config.toml
activation = "gelu"
norm_eps = 1e-05
rope_base = 10000.0
lr = 0.00451
lr_mult_up = 1.43
warmup_steps = 200
final_lr_fraction = 0.0
seq_len = 1024
Each number is 128 + 32 x the weight over its row's rms, rounded and kept within 0 to 255. Layers, rows and columns count from 0. The size above them is the row's rms in percent of the matrix's.

# layer 4 MLP up, 768x192, rms 0.135, rows 140-211, columns 0-95
size [111 115  71  96 108  97 100 106 115  94 106  90  97 107 106 104  93  99  98 100 116 115 105  67  98  91 109 114 111  80  97 109 122  67 106 107 111 103  89 107 107 113  81 127  69 101 106 104 114 122  91 116 107  85 100  79  98  93 109 109  72 105  99  74 101  97  98 111  95 108 112  91]
[[169 139 104 108 158 119 124 169 136 135 181 116  84 123 129 103 156 152 119 105  94 145 139 147  86  64 148  95 140 137  95 148 113 123 101  92 131 130 145 169 188 123 114 139  84  96 114 115 207 121 123 148 110 144  67 102 191 139 114 156 181 169 180 160  91  99  83 129 165 132  75 165  88  91 117  36  95 127 142 160 155 105  81 124 103 111  83 113 226 135 161 110 138 102 131 127]
 [157  98 152 199 124 131  84 182 119 177 156  60 169 152 125  88 130 124 100  53 146  80 122 114 191 164 117 156  89 154 102 154 152  91 169 153 185 134 136 216 113 139 165  86 112 116 158 152 135  91 116 111 166 176 158 129 141  88  96 150 121 140 112 136 165 131 168  80 160 115  66 101 130 144 151 123 121 143 129 132 134 161 115 165 119 109 167 128 101 157 150 166 171 135 120 171]
 [185 144  90 102 113 101 146 171  75 135  98 180 171 161 190 116 164  94 142 106 101  89 102  74 157 168 135 148  94  95 104  97 141  50  64 183 191 154 103 148 106 161 164  95 103 118 114 142  72 149 116 148 160 117 176 204 131 126 137 137 138 130 159 109 176 180 130 153 145 121 137 142 114  96 146 133 143 122 132 113 114 149 127 158 183 114  97 110 186 112 123 113 159 120 130 125]
 [116 118 136  81  91 113 156 124 141 148 192 127  88 155 157 169 129 183 133 147 170 101  81 144  93  66 174 102 111 129  93 110  90 156  70  95  99 154 144 134 143 117  88  36 112 136 162  98 177 138 130 112 171  95  78 119 100 145 134 124 126 100 124 104 149 165 158 181 178 111 174 138 138 122 123  83 141 111 129 208 116 117 102 130  68 127 153  78 131 116 138 108  97 151 148 182]
 [166  95 148 132 150 117 121 108 174 148  80 136  93 163 122 140 140 108 131 152 108 150  83 167 126 215  87 169  59 170 204  99 154 137 133  75  83  71 134  79 197  93  90 191  91  99 154  43  96 125  91 102 136 163 181 117 131 162 106 114 142 170 160 111 103 124  87 108 122  93 103 166 159 154  94 137 187 122 151 116 109 119 113 163 132 137 156 172 165  73 171 163 124 111 130 166]
 [163 157 116 131  94 118 143 153 146 132 179 119 141 176  88 134  78 106 129 189 142 202 181 134 122 122  92 116 132 132 155 113  77 120  67 128 123 108  82  97 121 100 105 134 120 103  95 123 108 119 110 135 158 184 134 204  73 116 109 110  82 130 125 131 135  74 159 129  68  85 162 191 106 175  98 143 180 143 102  74  80 107 143  84  97 131 144 205 122  92 156  81 150 102 112 159]
 [142 111 150 102 164 138 164  73 144 132 169 104 136 138 160 109 143 131 108 110 150 122 181  85 142 114 106 129  32  85 108  75 132 171 111 116 119 103 130  97 179 110 130 128 122 177 131 134 131  94 134 131  99 136 132 126  81 134  78 133 106 138 192 120 131 115 165 133 176  77 119 163 160 171 127 207 140 167 130 149 175 122 147 110 112 179 167 142 122 103 150 166 201 134 112 198]
 [155 130  56 162 120 114 146 141 143 162 154 146 120 132 139  99 149 158  87 137 139  96 118 113 156 104  79 143  97  87  94 143 122 165 105 101 176  98  94 122 136 119 140 177 143 102 172 138 125 121 117 115 131 113 124 211  72  66 109 108  75 130 135 131 132 149 108  76 126 184 145 217  80 165 130 142 117 128  84  78  99 140 124 123 130 167 101 147 112 133 157 119 172 130  89 138]
 [147 129  89 133 190 154  82 119 127 127 136 193 126  67 160 153 127 152  88  91 161 128  92  97 130 143 194 111  83 121  86 149  93 133  85  67 140  73 184  96 131 174 122 120 144 145 112  63 135 150 140 175 125  82 156 106 141 121 104 100 128 146 128 134 112  94 121 150 167 140  80 118  66 142 156 115 151 146 144 114 119 126 141 124 158 131 157 191 103 160 106  85 194 104 119 188]
 [124 109 175  90  63  91 115 112 127 133 142 138  90 139  93 101  60 137 172 149 101 121 210 142 106 139 113 144 130 162 121 122 124 129  79 128 119 165 137 111 161 133 117  99 153 140  87  69 148 130 147 154  94 110 158 147 134 127 115 149 158 114 220  52 154  63 137 108 166 174 124  59 152 101 185 180 136 112 132 130 137  70 147 206 134  84 168 151  98  83 121 109 173 179 142 202]
 [ 71  81 105 183 102 103 119 139  92 124  82  85  68 164  88 140 115 131 153 130 124 184 167 194 181  84 127 125 123 118 130 144 149  80 137 112 111 191  87 152  74  77 122 187 184  94 140 119 145 107  90 123 167 150 135 129 140 112 187 158 131 142 137 158 169 132 146  99 119 129 126 157 144 133  85 124 135 114 132 119 147 129 161 113 111 104 124 145 145  80 149  91 137 130  72 143]
 [105 134 106 126 141 132 116 145 103 187 179  90 148 130 124 162 180 150 133 134 127 138  97 144 173 135 103 153 100 120  87 154 136 153 199  86 116 148 180 128  61 102 158 153  85  98  96 151 155  91 132  83 220 148 179 135 148 107 123 133 130  76 117 150 112  91 152  94 155 109 138 134 137  80 129 162 130  89 152 211 150  87 141 122  76  61 155 138 138 108 138 107 119 161 112  88]
 [141 114 138  87 161 157 146 126 117 171 166 107 139 135 109 124 139 131 191 105  67  99 120 150 145  81 129 170 136 152  35 136  97 149 144 158 101 114 125 146 173  92 150 153 144 139  73 155 148 148  81 163 138 110 125 146 173 147  73 109  52 107 106 115 129 120 197 121 133 140  88 138 211 135 119 124 187 160 180 156  87  86 142  93 120 142 132  90 178 137 150 101 145 112 136 139]
 [ 42 141  78 106 142 189 118 166 107 150 154  90 113 136 185 102 170 151  88 116 110 181 181 124 133 136 139 184 170  95 111  96 118  46 105 118 159 125 129 152  95 110 122 125 153  92 115 109 167 153 110 123 149 169 181  74 173 164 131 144 115 123 113 133 112 133 125 107 107 182 129 115 144 121 146 185 122 161 135 140 117 189 100 105 121 146 154 128 107 187  88 191  61 120 128  87]
 [130 144 191 141 130 161 130 173 104 214 129 166 122 190 157 142 163  80 130 118 118 159 165 108  98 164 128 143 124 111 106  51 133 162  98 153 104  90  89  79 165 150 137 131 141 112 156 120 179 140 174 111  60 121 100 127 107 186 182 121  47 141 137  22 166 126 142  96 153 119 104  44  98 117 134 172 108 103 123 120 134 172 108 166 123 183 146 106  95 118 106 168 174 120  93 138]
 [115 152 145  87 115 141 114 130  26  84 122 144 181 134 181 162 102 125 128  79 158  93 185 154  82 102 152 123 133 127 142 105 159  94 149  61 150 151 146  86  99 161 181 145 130 132 144 136  90 143 121 189 115 170 157  50 165  67 115 125 120 138 126 108 149 181 139 123 138 136 137 143 161 142 124 137 160 114 130  99 150 122 146 177 112 173  99 149 108 124  97 123 106 160 114 123]
 [163 128 131 149 161  92 130 147  98  68 126  94 142 121 148 140 155 120  98 137 134 136 103  92 103 121 125 110 113  67  94 105 107 131 111 153 106 120 166 102 120 133 168  83 165 211  84 151 126 105 119 142 111 126  57 106 116 125  99  93 153  66 122 142 119 121 195 120 147 223 170 166 141 184  84 143 115  90 134 180 125 118 104 108 146  70 129 133  90 135 101  95 141 123  41  93]
 [159 141  76  95 111 179 110 176 164 154 143  69 114 134 171 143 140  92 128 144 122 114 154 181 118 175 132 154 108 147 132  94 129 100 143  85 104 106  93 163 160  86 117 110 164 149 159 121 116 125 109 132 191 157  98 112 160  99 167 163  76  94 134 145 141 126 157 163 143 184  80 176 156 105 102  88 190 185 178 104 163 139 117  81  91  75 138 119 106  98 138 146 110 128 136 147]
 [158 140 107 144 105 145  95  86 134 139 130 100  90 127 101 172 142 173  77  92 146 113 132 174 132 134 110  99 140 119  91 153  94 140  62  89 129 121 107 100 138 129 108 146  88 122 154 132 196 139 157 148 179 133 147 117  97 116 105 171 199 129 158 124 123 123  44 118 110 167 127 108  56 147 157 108 141  56 156 189  42 114 121 115 111 120 168  90  93  82 159 137  77 137 149 109]
 [ 74 115 145 138 123 137 123 152  98 135 196 119 135 115 138 162 159 123 168  79 156 131 111  91  55 107 134 135 142 105 112  92 105 208 131 118 132  91  98  84  85 120 144 104 122  96 134 170  29  91 161  65 106  95 159 165  79 116 147 111  82 134 167  70 137 165 167  99 160 168 157 154 150 112 133 169 135 158  89 120  87  91 113 146 100 127 128 140 113 113 106  91 150 115  28 156]
 [ 99 108 133 171  82 164 129 121 172 195 122  87 121 165 110 143 119 178 124 192 124 148 149 111 137 145 116 159 106 147 144 138  65 123 117  93 133  87 114 109 155  86 103 196 141 128 202 146 100 117 159  90 127 150 160 139  99 183 154  83  94 129 138 100  98 125 164 118 100  85 124 216 125 168  97 191 126 117 116  95 123 156 141 137 172 127 154 181 115 103 151 126 121 128  71 154]
 [179 169 185 149 101 112 167 154  69 151 145 148 101 112 128 106 165 129 105 101 114 127  96  99 142 142 112 110 122 135 123 135 143 136  27 140 100 148 101  98 169  84 115 126 104 107 177  97 154 180 132 153  82  93 156 163  68 203 144  88 154 143 139 126 152 142 141  95 154 171  98  83 114 155  95  98  83 121 105  92 123 117  88  97 100 147  84  67 108 141 156 127 142 128 106 161]
 [158 102  99 130 162 110 161 184 165 155 153 142 144 168 110 149  86 128 107 106  99  94 184 171 113  59 137 100  95 169 164  85 140  80  91 185 160 188 139 135 174 100 133  70 144 129 124 141 115 161 126  80 101 166 133 151 155  45 144  85 162 219 179 144 158 108 124 132 136  86  97 123  96  84 140 145 137 126 108  98 142 161  74 128 101 134 145 116 115 130 121 163 162 152 121 160]
 [125 111 108 103 117 121 190 121  83 116 148 127 113 100 164 120 103 136  96 155 151 149 109 130 139  83 129 120 131 136 110  50  75  60 135 162  66 161 127  73 125  40 122 114 133  98 169  88  54 106 197 100  63 127  99 127  97 141 106 163 147 125 131 122 137 125 179 116 120 133 164 160 138 170 123 193 163 164 110 162 110 182 101 105 127 172 131 183  86 100 110 140 131 110  77 138]
 [ 92 155 136 140 108 117  67 126 163 171  86 146 137 155 175  92 106 173 126 118 192 141 140 139 151  69  99  55 149  62 160 161 149  70 183 103 146 146  80 142 123 151 158 121 143 119 124 114 122 144 122 113 191 155  92 182 100 144  89 107 134 166  88 152 109 200 112 123 141 117 105 114 142 136  68 127 180 154 162 167  83 119 115  66 111 170  72  83 174 126 104 129  97  74 146 113]
 [133 160  59 130 133 153 157 178 138 113  98 123 130 134  90  89 121 138 155 161 165 132 121 139 124 150 121 116 151 114 126 116 114 119  78 133 154  76  85 100 155 149 157  64  97 126 141 102  75 163  67 127 119 109 123 122  85 174 177 111 105 130 196 110 166  85 131 130 105 114 175 121 103 136 147  98 172  89 104  95 132 110  80 131 194 120 149 131 171  99 181 134 207 106 110 150]
 [175 123 125 112 187 127 136 106 123 138 185 155 144 153 111  72 125 161 153  60 145 106 154  58  84 132 108 111 107 122 195 102  92 159 124 164 181 130  82 112 126 173 101  94 160 121 129 139  81 100 121 134 203 154 108 144 139 106 107 142 116 135 164  93 208 203 141  93 122  51 128  91 121 168 131 146 152 116  76  94 142 127 118 105 154 158 125 151 133  97 124 112 193 128  72 164]
 [107 101  85 128 167 112 123 128 194 196 115 107 140 178 112 152 150  90 157 107 140 118 145 120 114  90 129 143 118 136 163 139 116 102  58 114 167 123 114 165 195 145 147  58  69 120  79 111 117 103 153 122  98 182  88 193 121 122 110 150 144 157 119 143 163 167 110 114 139 102 145  80 107 170  83 121 142 137 164 149 131 173 139 149  58 115 128 173 137 109 147 156 164 179 125 121]
 [138 142 126 172  95 139 149  93 112 153 103 153 157 174 116 101  62  87 141 126 148 173 141 147 114 177  89 162 159 136 157  76 141  97  67  76 167 132  66 124 141 114 125 133 113  88 116 122 143 172 169 142  73 125  88 135 135 150 160 156 121  94 114 137 145 143 104 160 129 107 161 162 120 216 128 160 133  92 135 108 100  98 122 124 147 150 151 114 138 129 186  92  76 131 138 130]
 [143 113 121 152 132 177 154 136 166 162 150 155  83 155 141 161 103 157 150 149 140 104 153 124 178 103 157 125 142 150 104  97 157 113 157  62 108 184  94 114 194 102 132  42 204  96 195 127 152 121  53 140  74 189  99 113 190 103 115 154 137 139 104 153 111 141 145 171  85 103 162 103 139 182 105 120 216 118 140 158 135  90 152 140 115 112  79  76 128 112 139 140 101 133 141 150]
 [187  74 168 104 139 152 137 117 181 158 122 101 102 112 137 179  96 102 203 154  85  62 102  66 112 165  91 196  70 145 106 163 123 128 146 103 169  56  98 124 104  72 172  85 120 165 153  68 170 119 154 150 110 117 174 123 163 139 169 130 141 172 142  86  83 167 135 125 135 159 101 171 147 131 101 111  90 187 130 172 122 142  80 131 136 137 108 105 110 135 122 185 152 185 100 108]
 [142 161 142 155 136 153 110 112 137 127 122 149 100 146 123  91 122 107  99 133 140 139 202 127 114 198  81  60 119  87 133 124 167 139 140  67  57 141  97  84 119 116 134 132 150 121 142 130 110 155 128  79 140 154 103 162  56 136  75  65 119 132 118 113 127 163  32 148 144 147 117 165 121 163 142  46 162 146 203 188 108 172 177  96  88 147 126 137 144 133 174 150 106 103 152 115]
 [119 158 167 141 117  95 115 125 112 132 179 143 102 163 138 122 117  45 112 160 125 148 157 168  81 134 106 164 108 118 157 107  99 181  86 114 155 141 128 107 136 120 110 135 140  97 141 144 106 131 149 144 187 116  34 160  96 101 184 119 126 179 151 122 130 162 177 105 133 105 155  97  92 157 130 117 117  92 160  86 116  80 101 129 144 128  99 142 111 148 110 111 181 158 146 141]
 [ 67 106  93 102 124 125 164 196 163 146 165 131 158 157 141 120 163 144 122 157 161  97 108 195 163 163 134 150 136 136 123 141 198 127 178 117 153 103 106 141 117  73  65 100 117  71 199 117 106 173 121 169 204  57 152 165 110 153 115 165 143 117 117 150 131 177 101  99 144 154 183 153 105 115 130 110 148 107 112 149 101 103 145  90 142 156  83  97 170 124 102 123 182 103 120 215]
 [150  90  65 178 135 171  92  95 135  78  93 159 122 113 154 120 122 132 113 142 191 105 155 104 110 221 144 205 125 136 136 110  80  69 157 124 186 136  79 174 127  69  59 136 184 110 105  94 110 158 113 140 142 103 129 109 120 148 107 128  97 126 133  98 117 177 155 113 156 132  68 163 136 112  86 176 118 173  82 156  82 119 132 120  89 105  84 142 131  73 171 109 119 120 151 157]
 [171 157 155 107 116 127 130 119 188 136 173 153 100 168 141  94 145 122 163 102 120 133 150 144 160 121 137 203 136 186 123 118 138 129 111 117 186  87 142 145 212 100  89 139 189 109 180  83 122 148  31 128 115 115 176 150  89 108 160 106 135 168 164 152 124 111 137 123 147 161 119 132 105 175 131 162 131 133 107  88 191  88 109  64 166 148 126 103 101 127 147 125 127  96  88 162]
 [161  73  99 137 198 146 120  75 173 161 137 155 118 112 109 123 134 152 118 104 168 135  80  75 114 115 128 158 127 166 125 161 118 102 122 142 160  41 137 167 109 152 132 123 143 129 155  80 219  98 121 116 113 111 131 116  69 151 167 134 183 158 115 158 186  96 139 105 120 186 115 128 152 124 154 120 144 112 130  94 110 130 104 181 163  91 127 125 150 141 116 138 133 137 140 177]
 [117  76 161 146  86 136  91 146 137 129 150 118 120 159 108  93 177 159 133 188  65  84  69  83 145 173 116 144 100 126 154 136 134  95 132 190 123 124  95 167 144 137 144 137 121 125 150 162 142 129 183  86 159 134 135 122 175 133 142 202 137 104 151 155  92 190  41 194 147 161 144 100 146 170  37 157 108  98  83 149 114 193  86 134 157 135 146 119 131 165 137 171 142  67  98 119]
 [177 147  89 110 162 159 140 115 129 185 143 118 151 129 122 109 113 146 132 121 183 108 163 126 118 134 140 138 138 102 152 182 158 149  97 151 134 117  85 157  84 193 140  58 116 137 111 120 163 127 116 150 129 152 152 160 102  75  55 139 163 101 177 101 143 151 136 111 130  98 119  98 101 148 100 151 146 122 106 146 148 156 159 149  87 156 166 155 167 136 139 158 108 140  86 122]
 [120 134 166 156 163 113  80 134 106 136 150 126 196  60  84 115 108 125 181 160 154 197 125 133 110 110 119 160 176 136 156 106 102 111 149 123 135 113  77 129 119 117 142 100  56 116 104 131 158 158 136 100 159 137 103 125 198 133  38 133 160 164 106 146  97 155 183 143 126 165 129 180 136 152 132 122  56  95 161 150 110  56 120  78 121  91 123 160  91 120 108  62  58 182 129  92]
 [164  87 114 228 191 132 151 224 158 104  50 110 162 122  99 153 143 184  91 147 162 126 154 112 173 124 102 150 121  92 138 116 130  87 157 149 177 118 147  93  71 152  77 119 159 109 169 185  69 118 153 136 108  68 111 168 130 158 134 111  92 117 110 118 133 144 199 102 112 159 108 105 119 114 119 123 109 163 105 142  66 143 120 170 125 147 146 143 125 134 119 134 138  93 107 112]
 [114 122 178 104 108 173 126 105 145 160 116 135 108 199 156 118  96 138 146 197  85 178  96 208 151 174 131 168  87 122  98  95 163 143 114 101 121 161 112 162 111  83 127 180  89 111 160 162 122 186 142  85 148 131 140 145  81 149  89 179 120 128  93 133 143 166 126 105  69 108 104 166 125 153 149 140 149 104 131  80 105  67 103 175 102 102 155 196  93 107  67 126 116 211  94 170]
 [119 118  56 165 160 142 213 132 155 149 129 141 168 171 106  99 161 165 139 168 129 112 128 135 118 149 134 119 129 105 132 135 128 110  71 109 200  99 106 132 161 134 160  89 117 185 100 128 106 144 117 179 147  76 164 122  65 158 135 144  87 138 195 124 192 140 110 117 126 124 172 162 119 112 102 101 139 119  93  86  92 135 110 129 171 143 116 190 150  80 152 121 196  89 144 166]
 [ 88 151 140 102 133 112 153 109 120 153  80  93 122 111 135 185 194  60 156 142 197 189 120 211 121 171  86 216  91 137 122  88 113 118 135  58 156 104 128 162  74 109 144 196  97  73 138 150 103  93 131 150 126 110 101 108 111 152 160 160  95  90  93 120 117  80 152 176 116 123 118 148 169 149 133 157 132 141 111 125 162 134  87 123 111 136 114 140 124 166  99 117  62 197 174 138]
 [143 121 210 114 119 200 131 126  80 146 126 154 136 151 142  97 164  95 106 188 179 113 138 177 146 116 117 178  70 117 125 126 156 186 141 112 162 124 119 130 148 126 100 149 119  84 115  94 130 139 109 161 131 123  96 125 160 164 133 152 121  87  71  81 144 143 164 139 183 101 120 148 145 142  99 128 110 147 168 136 141 143 129 138 129 127 102 135 168  94 133  96 139 116  71  45]
 [106 121  89 121  76 114 101 175 123 159 151 113  96 176 137  74 186 130 131  94 110 128 142 154  91  96 140 142  43  73  64 164 167 137  77  94 120 120  93 189 160  89 164 160 128  74  47 108 163 101 158 132 153 177 138 127 122  93  99 126 124  99 146 148 127 156  95 118 129 153 176 207  68 196 151  77 125 137 112 179 139 104 145 118  89 138 135 139 193 132 109 149 105  86  98 115]
 [117  73 109 138  83 133 110 119 175 140  59 125  60  87 150 108 105 208 111 152 124  79 133 148 121 134 172 129 144 119 107 117 189 152 155 154 132 150 103 157 140 156 118  75  85  69 105 147 114  25 161 156 159 102 137 121  97 149 121 122 148 208 129 107 161 143 111 144 127  91 136 149 175 129 139 104 159 104 125 129 111  88 168 131 133 149 111 105 163 184 127 100 113  90 130 178]
 [102 116 125 132  71 121 105 152 140 203 135 129 118 176 143 130 154  80 115 105 142  59 159 152 102  69 165  47 111 102 118  99 141 130 125 154  92 150 149 137 183 103 148 132  55 141 109  67 146 157 189 119 104 151  91 133 170 125 152 111 129 144 186 140 130 110 118 165 116 109 144  88 160 138 152  91 158 145 175 126 160  98  92  82 101 137 148 109 134  84 134 111 118 132 166 134]
 [ 89 151 138 109 165 173 135  81 190 193  70  69 129 123 204 122  91 115 173 107 139 133 115 119 157 173 148 154 109  85  82 123 154 145 130 148 108 112  89 103 142 110 154 190 144  68 196  97 121 160 141 132 113 118 126  98 178 133  81  83 172  62 121 116  93 165 121 133 164 102 117 161 133  73 147 103 130 154 119 104  95 132 117 110 117 129  43  82 184 133 142 130 178 181  94 102]
 [104  85 150  50 125 216 101 119 107 139 123 126  82 123 151 120 112 121 116 142 131 153 130 160 117 143 134 167 104 186 143  84 114 184 151 153 108 121 102 116 132  74 103 146 129 118 136  80 132 141  98  89 104  99 149 160 137 117 131 152 127 120 108 127  87 135 103 180 143 107 153 130 138 210 145  97 118  96  99 145 165 107  57 173  88  70 103 143  90 115 100 138  51 153 104 135]
 [145 132 109 126 170 180  81 155 114 101  62 150  99 101 111 135 142 150 124 115 132 156 162 152 150 134 121 104 140 105  84 124  51 118 155 134 192 126  82 144  60 158 179 109 137 148 134 147 187 116  59 120 129 218 141 118  82 120 145 140  93  71 112 128 168 121 158 116 160 139 148 138 144 160 129 165 146 178 158 151 136  96 157 121 166 159 157 154  92  93 140 123  86 108 116 130]
 [123 112 118 123 146 149 104 175  32  93  56 145 173 139 110 131  93 152 158 121 127 116 155 150 144 153 164 131  33 163 105  65 222 125 148  95 138  75 112 133 106  94 128 168 177 155 106 122 139 144 106 149 159 112 136  51 137 120 160 102 129 125 128 131 132 125 173 126  83 220 100 140  57 112 101 176 136 141 166 117 125 148 125 184 140 157 107 133 116 140 153  94 118 120  95 159]
 [113  83 140 162 105 152 159  83 136 137  82 134 100 118  86 168 120 164 138 157 152 170 114 138  50 161  89 191  90 170  90  68 154 115 122  97  97 122  66 151 115  98 116 107  80 123 152 152 158  84  87 149 148  95  79 145 111 107 151 171 108  98 164 114  95 114 125 119  99 130  60 121  74 168 123 169 151  91 139 122 149 101 120 173 128 152 131 127 108 162 141 109 169 150 121 132]
 [165 159  86 126 111  86  62 113 158 123 139 103  96 122 109  70 161 158  94 135 165 105 130 181 122 111 131 157 115 139 123  60 179  94 153  59 116 134 167 121 116 122  89 155 106 149 185 123  95 110 142 117 170 133 146 164 155 107 103 136 136  99 127 124 191  83 106 136  59  95 131 127  92 115 163  94 106  81 125 140 156 108 155 162 150 143 142 139 148 109 154  51 141 187  87 175]
 [110 104 153 138  81 118 117 129 104 166 196 107  74  83 128  75 114 163 114 171 106 187 105 132 168 189 109 109 126  89 138 127 110 103 113 138  94 151 118 157 129 168 121 156 123 127 137 131 150 120 181 109 184  90 120 142 160  88  57 167 122  85 131  87 204  94  95 141 131 108 120 106 103 116 107 116 105 173 156 138  85 193 124 175 155 120 163  94 162 172 119 136 122 136  58 149]
 [160 114 136 146 127  96 168 142  86 165 149 185 161 192 166  56 133  42  76  95 111 119 109 102 157 142 131 147  98  94 119 116 124 110 138  89  89 126 159 147  89 140 162 122 131 146  89 131  49 109 168 194 143 144 158 138 194  87  70 124 117 127 146 124 124 112 132  49 131 101 169 142 113 109 157 100 135 104 140 104 192 119 161 166 132 123 104 107 157 105 145  79 190 124 122 100]
 [110 148 108  91 127 147 168 123 162 137  54 131 114  67 179 100 100 117  85  96 152 152 189 101 135 131 115 182  73 104 136 126 152 100  98 138 168 162 135 123 122 117  79 200 144 126  95 159 109 104 162 133 135 121 122 138  86 201 129 114 123 133  97  68 121 153 115  85 136 157 103 145 103 112  80 189  98 120 100 105  83 220  82 115 138 186 103 122  95 126 114 149  88 177  92 128]
 [134 106 107 148 109 121 176  86 114 153 140 120 158 111 108  87  94  94 105 185 168 138  94 114 179 152 115  74  88 149 120 110  98 189 168 138 113 172 115  84 134  83 191 140 164  81 184  56 109 137 102 150 132 121 132 108  82 120 170  78  96 125 107 125 197 138 107 140 181 140 119  99 160 129 124  84 113 133 136 124 132  77 152  82 137 124 133 105  94 119 124  81 142  66 140 126]
 [157 173  91 140 113  61 160 114  90 152 189 156  94 101  92 130 129 123 134 147 181 122  41 153 123  43 147 185 171 190 148 125 150 136 107 130 102 145 101 141 130 128 147 119  90 107 156  92 160 140 130  93 159 174 170 185 147  97 120 174 149 122 101 158 111 105 117 145 109 123 109 149 129 111  77 132 118 147 119 152 155 116 134  92 150 112  95 136 110 131 144 138 104 109 123 113]
 [114 107 136 147 107 152  77  98 131  93  50 141 132 100 155 111 126 121 130  98 171 116 144 159 108 156 136 174  31 141  81 132 152 223 121 139 149  94 157 141 141 119  93 185 172 105 144 156  98  96  91 158 137  70 189  76  87 103 115 120  83 130 146  50 141 163 138 111 119 113 107 119 157 116 152 136 135 171  66  88 155 132 144 111 110 151 162 108 135 158 116 117 169 137  96 181]
 [126 173 108 166 133 111 130 104 158 107 129 107 124 192 111 157 133 166  87 142 159 107  87 155 178 112 106 173 143 155 130 119 117 179 180  77 105 120  86 139 167  82 121  45 144 170 104 131 148 156 130 125 151 107 136 119 116 159 158  92  93  70 123 135 103 150 138 106 124 163 111 128 106 127 118  83 141 133 129 145 108  70  95 164 146 128 149 102  79  59 167  87 189 137 141 151]
 [138  94 150 135  63  96 146 133  85  80 162 132  54 112 180 142 118 122  54 121 134 124 110  89 147 157  95 120 136 144  94 115 136 142 190 125  77 111 131 134 187 118 110 130 117 142 123  92 136 131 132 161 127 110 165 201 101 125 110 124  98 136 145  79 184 138  93 127 118 124 142 160 165 153 135 106 127 150  97 107 110 118 234 140 123 127 143  67 134 158 212 100 136 143 116  97]
 [122 149 136  94 166 138 111  83 119 144 122 135 163 126 157 199 110  96 130 116 118 122  97 122 150  89  86 213 102  57  68 122 115 140 123 139 124 105 117  80 113 119 119 115 172 112 157 149  94 110 128 134 131 150 102  73  86 154 131 138 168 156 133  52 119 190 138  71 154 121 169 169 200 124  94 109 160 111 139 159 102 158 114 128 134 103 113 107 106 172  96 165 171 188 107 129]
 [211 117  78 120 102 122 109 161 139 177 142 109 160 126 188  83 153 139 144 127 158 103 158 159 166 155 105 167 134 126  88  84 194  64 101 138 130  97  78 110  85 163 148 161  70 151 180 157 149 166  85 108 182 134 162 129 122 107 113 102 107 133 145 162 140 143  81 136 124 194 141 186 103 132 118 151 163 139  87 109 134 115 103 147 156 128 155  78 176 143 196 119 218 123 101 139]
 [133  93 113 147 104 113 156 178 156 140  99 144  85 129 196 169  94 153 120 148 187 116  74 109 114 116 134 114  99 116 143 105  80  88 133  83 145 139  99 174 145  83 140  70 101 166 175  75 147  70 122  70  88 169  72 126  87 111 111 140  95 122 107 133 111  94 165 180 101 112 204 108 146 137 119 109 193 143 166 169 101 117 183 157 102 126 158  68 164 126 141 147 187  92 146 190]
 [142  76 154 112 173 155 143 190 139  95 116 152  77  74 199 158 140 144 160 109 142 152 117 118 116  94 129 173 161  64 139 141 118 122 139  84 163 151 126  77 123  68 168  97 112 138  73 107 157 167 182 107 116 155 105 136 131 111 134 169  66 171 166 151 104 136 115 113 104  92 125 104 136 140  95 135 153 120 155 180 111  86 114 161 106 152 109 120  74 115  77 148 163 161 101 164]
 [166 127  63  88  65 137 178  84 127 176 132  94 115  62 165 130  89 130 143 174 188 123 130 172 142 163 166 155  97 145 109 107 143 129 143 104 157 147 108  74 113  69 156  58 126  98 107  92 132  88 102 145 135 104 138 118 155 155 154 122 184 172 128 151 148 126 127 123 163 104 149 175 106 182 105 101 131 163 159 113  75 139  63  69 125 155 129  78  77 132 166 144 142 137  79  97]
 [ 76 125 149 157 163 124  97 140 140 151  89  94 141  56 122 162 155 197 115 154 196 127 148 198 131  74 110 117 128 125 172 125  83 139 178 129 162 124 121 138 119 155 120 150  97  77 104 103 173 105 121 103 151  72 156 107 107 118 102 140 111 172 115 159 172 117 131  76  94 110  75 152 113  48 109 140 123 173 145 177 158  46 162 115 129 135  78 154 100  97 120  93 158  62 114  89]
 [ 91 121  79 208 104 146 139  74 112 163 131 103 130 148  84 118  87 163  98 206 170 116 116 103 139 111 121 144 123 104 118  99 136 141 159 138 104 114  80 100 100 129 119 156 135 115 177 139 146 145 194  77 160 118 115 137 130 151  71 126  92  93  90  99 169 124 147 173 141 123 152 184 129 139  86 145 147 103 116 148  61 104 114 118  99 155 162 155 153 138 224 134 126 153  90 145]
 [138  88 119 106 125 141 123 137 112 211  93 108 110 162 147 113  71 132 160 115 158 122 108 125 119 138 141  80 115 119  92 132 107 146  96  91 126 108 129  85 132 121 159 121 117 127  91  83 125 127 135 127 106  81 128 170  98  78 156  80 127 118 135  99 146 113 144  87 146 160 100 127  92 107  95 158 126 140 156 155  94 138 129 137 131 161 102 130  80  91 142  90 145 178 108 128]
 [126 174 120 178 150  97 118 150 150  76 126 157 124  89 128 176 144 102 115 125 155 151 143 136 119 133 133 123 120  87  98 106 155 163 109  30  91 126 128 116 172 137  82 140 124 139 166 109  95 151 221 144  94 155 130 153  49 142 148  99 162 154 111 164  83 144 115 104 154 169  51  73  72 160 126 140 133 145 135 166 173 140 128 161 165 126 116 117 137 110 123 149 188 149  70 109]
 [ 82 114 142 101  88 125 115 128 168  90  76 174 133 191 112 161 122  94 133 114  89 109  97 148  97 117 170 178  76 152 116 162 220 111 161 121  96 111 159 135 114  66 126 106 136  61 129  81 176 129  97 155 185 157 146 106  61 160  92 106 161 128  84 151 133 169 103 159 168 126  76 156 149 132 154 109  83 136  80 161  95 135 169 119  89 123  86  72  76 123  83 140 129 141 171 128]]